Each number is 128 + 24 x the weight over its row's rms, rounded and kept within 0 to 255. Layers, rows and columns count from 0. Numbers have three digits each. The size before them is the row's rms in percent of the matrix's.

# v: layer 6 attention value, 64x160, rms 0.127, rows 58-63, columns 0-159
# o: layer 6 attention output (transposed), 128x160, rms 0.102, rows 58-63,122-127, columns 0-159
# gate: layer 6 MLP gate, 448x160, rms 0.135, rows 0-7, columns 0-159
# up: layer 6 MLP up, 448x160, rms 0.137, rows 0-6, columns 0-159
# down: layer 6 MLP down (transposed), 448x160, rms 0.0456, rows 0-6, columns 0-159
v58 103:108144115139157101139125148154115090090107049146146113143119099136093150142160112144112128098129142110121166098148159127185145172111132127118087127110125125121140102138127152152123165158112146156145102106174174140087107129148158129120114128111103111117071130104133109159112118129093178128126100141090115177152131116107135132116121147131153135120172146125169181147106136134120095098098135122102131119112151120119122120144113166166182101138180111134107162114152118124154148138127118
o58 099:103143112132106131104148102109154195125160152118126164128118109156091123121138115145180126134155121125136109162162140106099166125131133112139121117164173123126111111149128152125154085123140126126088137126129072143192136145113086140146135111147131094157180094100145109092105142107135132131170134117154146136146138104132148086157123107116100153139078137161134117150152102098147129134138109094141166144110115154147117177174123087132117098119135135123176097114131103130074150100113134
o122 112:108128153166161122112123181178108122152159128138160132118116167128147140138093161148119121092117094099116144113142102141170117149080131160085132081088130108144142131142112134105082129113124145122098096094113164130085123091122146119138137134153106195089126156145095151113110102114144130094081111165120124178135128156107115151099136113100141124126155107139108104108132101126131126159142126147105074121169115107131162118110129156129146153119129128094132167143129145099102093167137113
v59 100:118094178150130121138128134122087161134120137115127136112094114098119136069132181123154145118167134101095112092147142189071126085151136191152114148108136118138116121167138113083118135123189086161138129134155113092171133148129150141118140131146132155141139097169108129121127166148112139130128123170091124115156136119077112090128126132118153122131145132143144131112135099130122143151122123136131067101127129127101165116106110106130133114143123079127154123124137130096107104067116101
o59 097:160163093101127171104089131165140076106136100110117109139139111115115124110118135081108127128074153123131106113112105131096108142087110096140134109117077113167122108160135114143152086140126146084126141103105133104142118125131128146086115107089125109102096127102141086124097134116167101125112128137132134149137156104138142148128114121091167103124116121081076183119114153121120141148097149110157133143121135161159095090103119137080132072117101142095142137140124132140098121170145171
o123 100:082141135143117126119188123135124105106149115141136131135168108129117126096129117131103090153128133144140123161145154137104112136132134169110100170142141120134167139106194147111114140062167103164104167112102167178117105140108161120127145105103168168076132125126156146133159160128124167141151131096134101119105152111116138121105132130157179119156177142124117097146101091142123097190105132117106130121108172106150120168121125128135105126125126117136131141130136155143184151140148142
v60 106:113152128147164138148168116163132137134125138150147081126157124133121178149130128105148161120139109093138137106106088154113139111136123112121135136126184137178087128106121120127208116137075103100135123166109144129092082140141154138113124133171122134139140116142078134103134129133102115050127139169144139143117145159114150108092103126122147154130144118154151109149132120104193147104138111136120101148157097124134133118149095107096131157133121160160088128116145110126122157120147074
o60 109:151129158136136109171125144095155097122130105133094168099108143141120129117113111135135135144127133202125121127110168116150170114114110148159164098110161119160143133133133108123125140119184094123142148136161117140156157078121119135137138116113140111152145187109110144154102145153194169121119105145127074101163106081127115141138165111086125148120129184064128152161162132144113110138140122132118166104109145129081122134107088123149136162132126123112115114105146115140115111108100121
o124 105:136121102123120133096141110174117151135073136145136126135127094138131113113157147122128108146113143119142136140064109141157100103112152144098059114150155132124150156106144100102103138147137141144129157080116144142101137104151144099128132130115122114119117109119101104128156098125096114120089149110163145119098115164111209104108131139168148110149168133186167077141118154125171137163103134142121114166143112109154162116163137139176104146148106140154155086134094134116138122133118142
v61 104:175135153144092135145154103150172114165140141160114120124154112052160109166137120161116067159110109103143169140111123161122176154111140128112114100093181129133132141104124171126149077141131136120144149112110140101147135137098130120101140120139125142148113147131130127135119135045121110108121135091136121147132104102134127095138140120170158100130092155132134131126154124119179121124148150120128123144169109068156131065123104126150128103135139112085109133103126134108137145117114152
o61 093:111120116114164100124110146150094163137142107112131141131149148117112093119162124127134168123116109124113098116153145108142132102148143114137149199143103127139117110106119129156100120148182113143165167126135102106120159061104147106124119098128147116119150080130160171124140125126084166130070087146099109162089085138101125148147094133134117143083114137144160148166130145092116132161113100132147135106115099112098163121108125142095176098062138126120133161128120117121140103149134136
o125 107:158124167100101147085164153141117138114132133114125115134139153122120176132120136072091078125159167113131110111108098135154162131141123159146184100147158127144115146145119113152131151149107129126109107129152152118143126157091120137098130125141122133167165134141118082086154085174142117134162108130121162056133179120129116100115127142114135151160140163147106114152170140118146128143161136138144113111156128107172140102126124161160063166149139149137139120160125135153135142136151086
v62 100:143111151120135120123122126108105126134143091098132125135113147115154146129135124141120163118118127095105163117140128131112139148153082120140149112136131087137105113121142097178129111141116119104088100143114100140144109130147113104102104097156180115129149115103086074109128123134132156137109136133131103091126117114131150159137170185108176107134108131136098155117103143170116121124056143191089183151124124173100166138182103164174104125141096107118156147136094116097155143133129138
o62 108:101146086120114156092133115123156114142106155130167128126167119125146116108152120131147115112104141144100156134127119062110135164111148119092139169141140176088125135170103125143117168120086186105124091104124161121150129162098141094175133162101113184105131112158150138137109099138121086116126172101110132100108136141117145144149128107097124099129155155087141101083093111162125129140109130098155179102127098139158102114146141133095137144101138145134096094137114140096140125128131142
o126 097:128131110109137073153162110125121101139126120151060143142162143133086128187113128097181135160113141136149126148120120181160113105124130125162114107119125066149138148151128133136110127121125130167126134177155114106119136123128107137087136102147120108087131112100121120118083166119140141096120072099135151166129064141152129101123147136153125140107085156153166144152134115083180105117120110163141133146145151128106156115098133116168128127115130101133138159135139130165116145149105151
v63 094:120142170124120131142129155160107141149119099093150091143133152140126170105089153131143144167078149126072152146130148139106122138143160113168113150163108101101155105113116129090084148121151092168149128111126120129099134120098127102141123131124157128119121166103111135148144148179112104107104147094139145164143122101101154070121115123168135102121087136105155143174098121161139117113127160091163135121122087097116106103106147171174100117128091137120098106156115153132144133151093141
o63 095:133170090094103094142172116122160117117164160152134164138112103092114148168107106115098150126151112120126135110154121097093096160133127152109170127104151133123134155163164123151132083115112095120090141151121066106122105135130104149163123132107140138114122104140115121132158100141080160147133120129136095130105128145135134166125152172121092118085113146169067113104134154120157125114118141093129157099159124103100163112131129132142120133127122162092129105099169067099150136118107104
o127 098:122118126157146147088094098091071159114099121112155124119109139132115132094113142128107100140136128075116140141113136096140125120125103150084161167115108135142151113106110128132148146125092142135155085092147181121135177141073152111163125121148095116115138124136211144144160118130124117073101140151132128165117145142123126069114149105140174164121141129117143152112147088136116119151139144120187148117136132142126157139102165151115153136148115084141127139101140151146156132159145142
gate0 099:116124172114157164142094101117117153085076116168135132093154123129147135121100144107130118162160132098124163143097093117106094115128142124097073112092114116086112116134101130130076118152125146113114137105109095153152098116128154108152133126120099136092137112144124112088122156150089123107134116144110097160151130117087102149144121142110062094167130089140136102129090148100187120125103155101152132117110141115120116146135170102104125106154186144134108122127104147120140137163146098
up0 100:139162108115140127107141133135175165131107083101101097105171085108120132150084106128142118150150116118083120188164137160154136109146107137132097117073152126156121150113130094134113175152109133087136117152139100102127139163133074165112144163127122121107096140121150113128123121115127181113104043096100131163142121113108160143127098137132149136133125099098116110121163122127185133167121147119111096142130117125102133144144090128112107146113137133113115157140127121125183133124139147
down0 106:160150110105148128155132103128152102164119131138151114125166117113085173143148126081162135121145138131127127119131107146170120119125128101111124131126156143139109109105144165156104151080060178105118172157125126157159101146135133131105092136139163126104102168068114122193148105167136157094150110140145125141118104133162107144145123146139107146112143112113150123148138129139123117137159145085148120134118089114105151137142094153137113164136103104126154085144123096172102172168143156
gate1 102:109118124127124146122107065114107107093125106104182123108128155178137135113113133066126104140113132116111134113121146124124099115141131103159167139122119142126126159121152147137102115120077161120137147152143101108126077171120152094084095091144125106127139107143135090128108144125129125165133131168124125094082128112143145103128107107118120143165158150163145167091172136147109092158122149146120188107129117134125086178094135169117107135133126128115161120102102143169137144186127144
up1 094:106127145118148158118126119153134102110104136149140108098113104147177141135097151120152098133121160115131122163113124058138133111118163129117121114112123091125133146124165150114084120154113182101112188150111140114181118145124167100120123127133141081146090114104164127151101130166166119126111142145110140093111129148094080140134167136100142095146128130113130128148140094116053107089158145111158152154160124088125086125121152131102148134124122118135126142114110137169143131153123190
down1 096:106144126144129138173188105092106103182117147094077141135158104130132104096134133138138130146129122174084165114142134130117094134142073112153138093119134153108134135117124060141150113158145111134113104070128107141151125134108128107155128103127172101088094151134121143102076134123114117097106172080107148129127140158136154133117146115141117137136102101129138144102137114126108151122134087134140141131141113149136171177132140142130139106140085097164166149084148127149130092130165131
gate2 097:126125134095154142143133089122095130096095184147118143148179168158140134107131148151072141131124126158155135124153128135158147090141152159106129144092116119171125151140154115117135139159163147134143162108138094105119102141152097140154150129190116164146162111168137134115154116144150098131151118144130082133162143108130105130117100126124152143173142126171116119104154186156147088130079159109138118112134161137097105133127115098147152097106154145141142086111181126113122115148146150
up2 096:138141116147163130125144111120089150125122081128149169160149139112187117116106158148097110130115114111109140099165121151180112132170088114088116136116145133129116125168124156117140095151093095078124134153136120111141146155095139154114103123125108170147115135154152132139152150146152121172082086158123114094140163170123129132124144120136150093091163108120153126154167171134124117100146144117147153106101108120104153128110143090093093129122072126103103130142139120089169094125155145
down2 094:147138140116099153112154095075120136143136100138126127099124084115134144123142123129169146090103141167146134103118164083071143155114138157175115164076107122128097078162156138114100145108139105133096134107151131105124133154126114131108161166154159111120129146118132189111158126160145108132113163116140099123160106120137170121146151107157092061123127157153117102115086087114143132114151147124102132129143130107119147123113123120147176134093135110086113118136142117081105100137146148
gate3 098:108144133108100114112118167124121163088136108123135095162097109113166111134120099164114147138093114141149154125143127128077098157156106140146118173182119141133142185169115145158090150075108115128093118086095141081150168122145100126108119121136134164162148130127137133140120086113121142162116128141155108150118146143180156090106116107130098115110175108120138174082142132135138117148158137153094141109147134116122077177152106150151122134143142119159103152137133124146126118149142111
up3 101:149121104130129113119165156171130121121125104077108114114111107115105085176121113118117127116154136167136125170126079136136152156120109116139068071114119147171090144131154166110135176133140154108102154098145148152118123128102130140153115144131173151139144132128127140126138064110187122112144116123119132148124142193153127140113164140111141142099145130105145147132132154153123158148151134119084144162130096146113120116134109108140135133188162119118147132088147165081091113131101153
down3 095:111145155127110130101110102097112136105131133112173097160118119113103170120130170064153102140107155126127156097133136118119153164108123100141139124102132138195129131132105079151144100167164148095159135068102162115111115098106141131120118166135113136122139151122142141123110180112099159154141114156171126141147107125130131106129125125117143119092110093103106124188180127157150137141158156103141155160143155127140125140131115163129123181149110149108135174138134121167115085136111140
gate4 106:115088114107189084158103114121104119137108159155128125127165159169097144142094163095148162154146093179124110154117137126152155114127118094141118135129132149103113110121143121115093132114081154115108109097111131122164113124160112066097104097123136177122126144112123122109165120082115086121141156136110115116141148139158128111142123069119158121144149094126108089131150146164128133138127139125104133134127109172136195140105112145144172109137141106137118143150108097099179150154130116
up4 098:098098142115126138130144134118092084157116126171098167134125148179133095119152123119156120135107123115153117098082128138063148120130173120125112111088087114152090095140162177118161109145164138120147142131086128187136143109119106156114147137151152120134137111122167131148154136108138131160165147164143144127122103137137060114133109128117095167093139110120158101090116150127102129145111111168123133113118088123102116162097109114132106119110144132126083103125116095100145144093168121
down4 097:134125144113135168164161123107155129134111118076154112144121159144119143159105134168083090128151113120128097095112124124118125147123099110163129121114128164097126117119144143139138150156092130119110095096168145157181169110112135129150115157161142158082106158158124199130141137125161118135215158131130122072155138101153125129149121083134150140169112130112126135144146146145166148147097128130124156145109070138126144107132129118103125119096089117126100148121144119126127123129140080
gate5 100:111099134150135128144116111132132177088154121095129092138093125130131092145101096138157136149155099151089111075136139083129127141152103173111175101123133109118118130140138129106106128121138123127127193175090136094122140162105139114147109116117159122109145141127107128113104114129138148125181119123118140107105112113174135133113104116129112147104134132135066154134108157150118130160147147125150167142183094114165118113095156172144113172119104064122088111149153102151163130103113148
up5 106:137160167128100097120110125142137101150180098142092162108139094151111152149132157086147134099152153157132130163118109172108147088181115127103136162128158111147138144121106128121131161121148096166158143137145154155121129112114151111123126092106111141097120128116134150077096106105161140112138131160112193104149124129109151157155119177085140132137130097086135148150162164095123128133109137118131105109114127144149120094125170173132140119104135103168143099141137145097086145133122078
down5 099:110178188112130127134094187133088097140135138115132130082119158131130117130139167128091101133096126169120115137168104140131142088120157112112124159126102122094113165159096127154092120127090163159120154113102157137147108108119122110168125077169127116125094110155190122142119134099142138143116113132096110143187145124107169155104125147103106159140136112100130143127127116134125140112078154093131069134154157173094100123125151130103111116113127137107150120120123145123143099139144110
gate6 096:162146132150127144151136113144126166123161125154173147128140122151126126116136113169167139108109109136156151104069066187095087150142066125111098087116144159169172143056091155108105138109090147100115102150095108114102121152155176120115143114112141122116131111138117107143145114127128155111124107102115088129143136142111144152117138116121134109102114155178107111137127151085158105114090122153135090126134144122165125139151128130126150122140133131152119119160146090120121107093149110
up6 096:170081086136153172126134133167128132125111112141103129113126141138117143133153115129148117135161160102161129106126075107167128121116142107108116128156137142136130113128156126115106111134162121187127115136153127126112137119162132114083151149136076148106128061114108097073105134090108125155118162119132139076189144094129134168132125159148140088171108147144106109155145141107113141115142149160119113093105111135120108108121139118094123118080162100103134149118170090090096129134099105
down6 103:099081149127124123147101094078112151135154112172116083143109118172123113117089146095107131167155088066141139105125165109153133138123148144099122127085069110116126114152136086145099115141164150113165113109113129140147165134129110147144138115123126152108159157166145122147138128151135096117127105129076144154142115149161109149148121120109117132103115135077100118122100112144138139139119125083115151102143126126102143121144085124195135126098125125159135083089133127120170168154108116
gate7 102:132132131159098097112101078115157109127111109144102155161146124124124126143130155071148090109137117152142164129129113137114114135107085176105115128109126084155125130154159124111141124146122112118116143139147109122111140157153164110177163125134131144118142138112105146138185168161130083154101088156104155146110083159097135126172153096101088156130155089084091119155142082152142122164129101147150125140174107095117146142105097104107124138121109116164152124155132088114154119109145128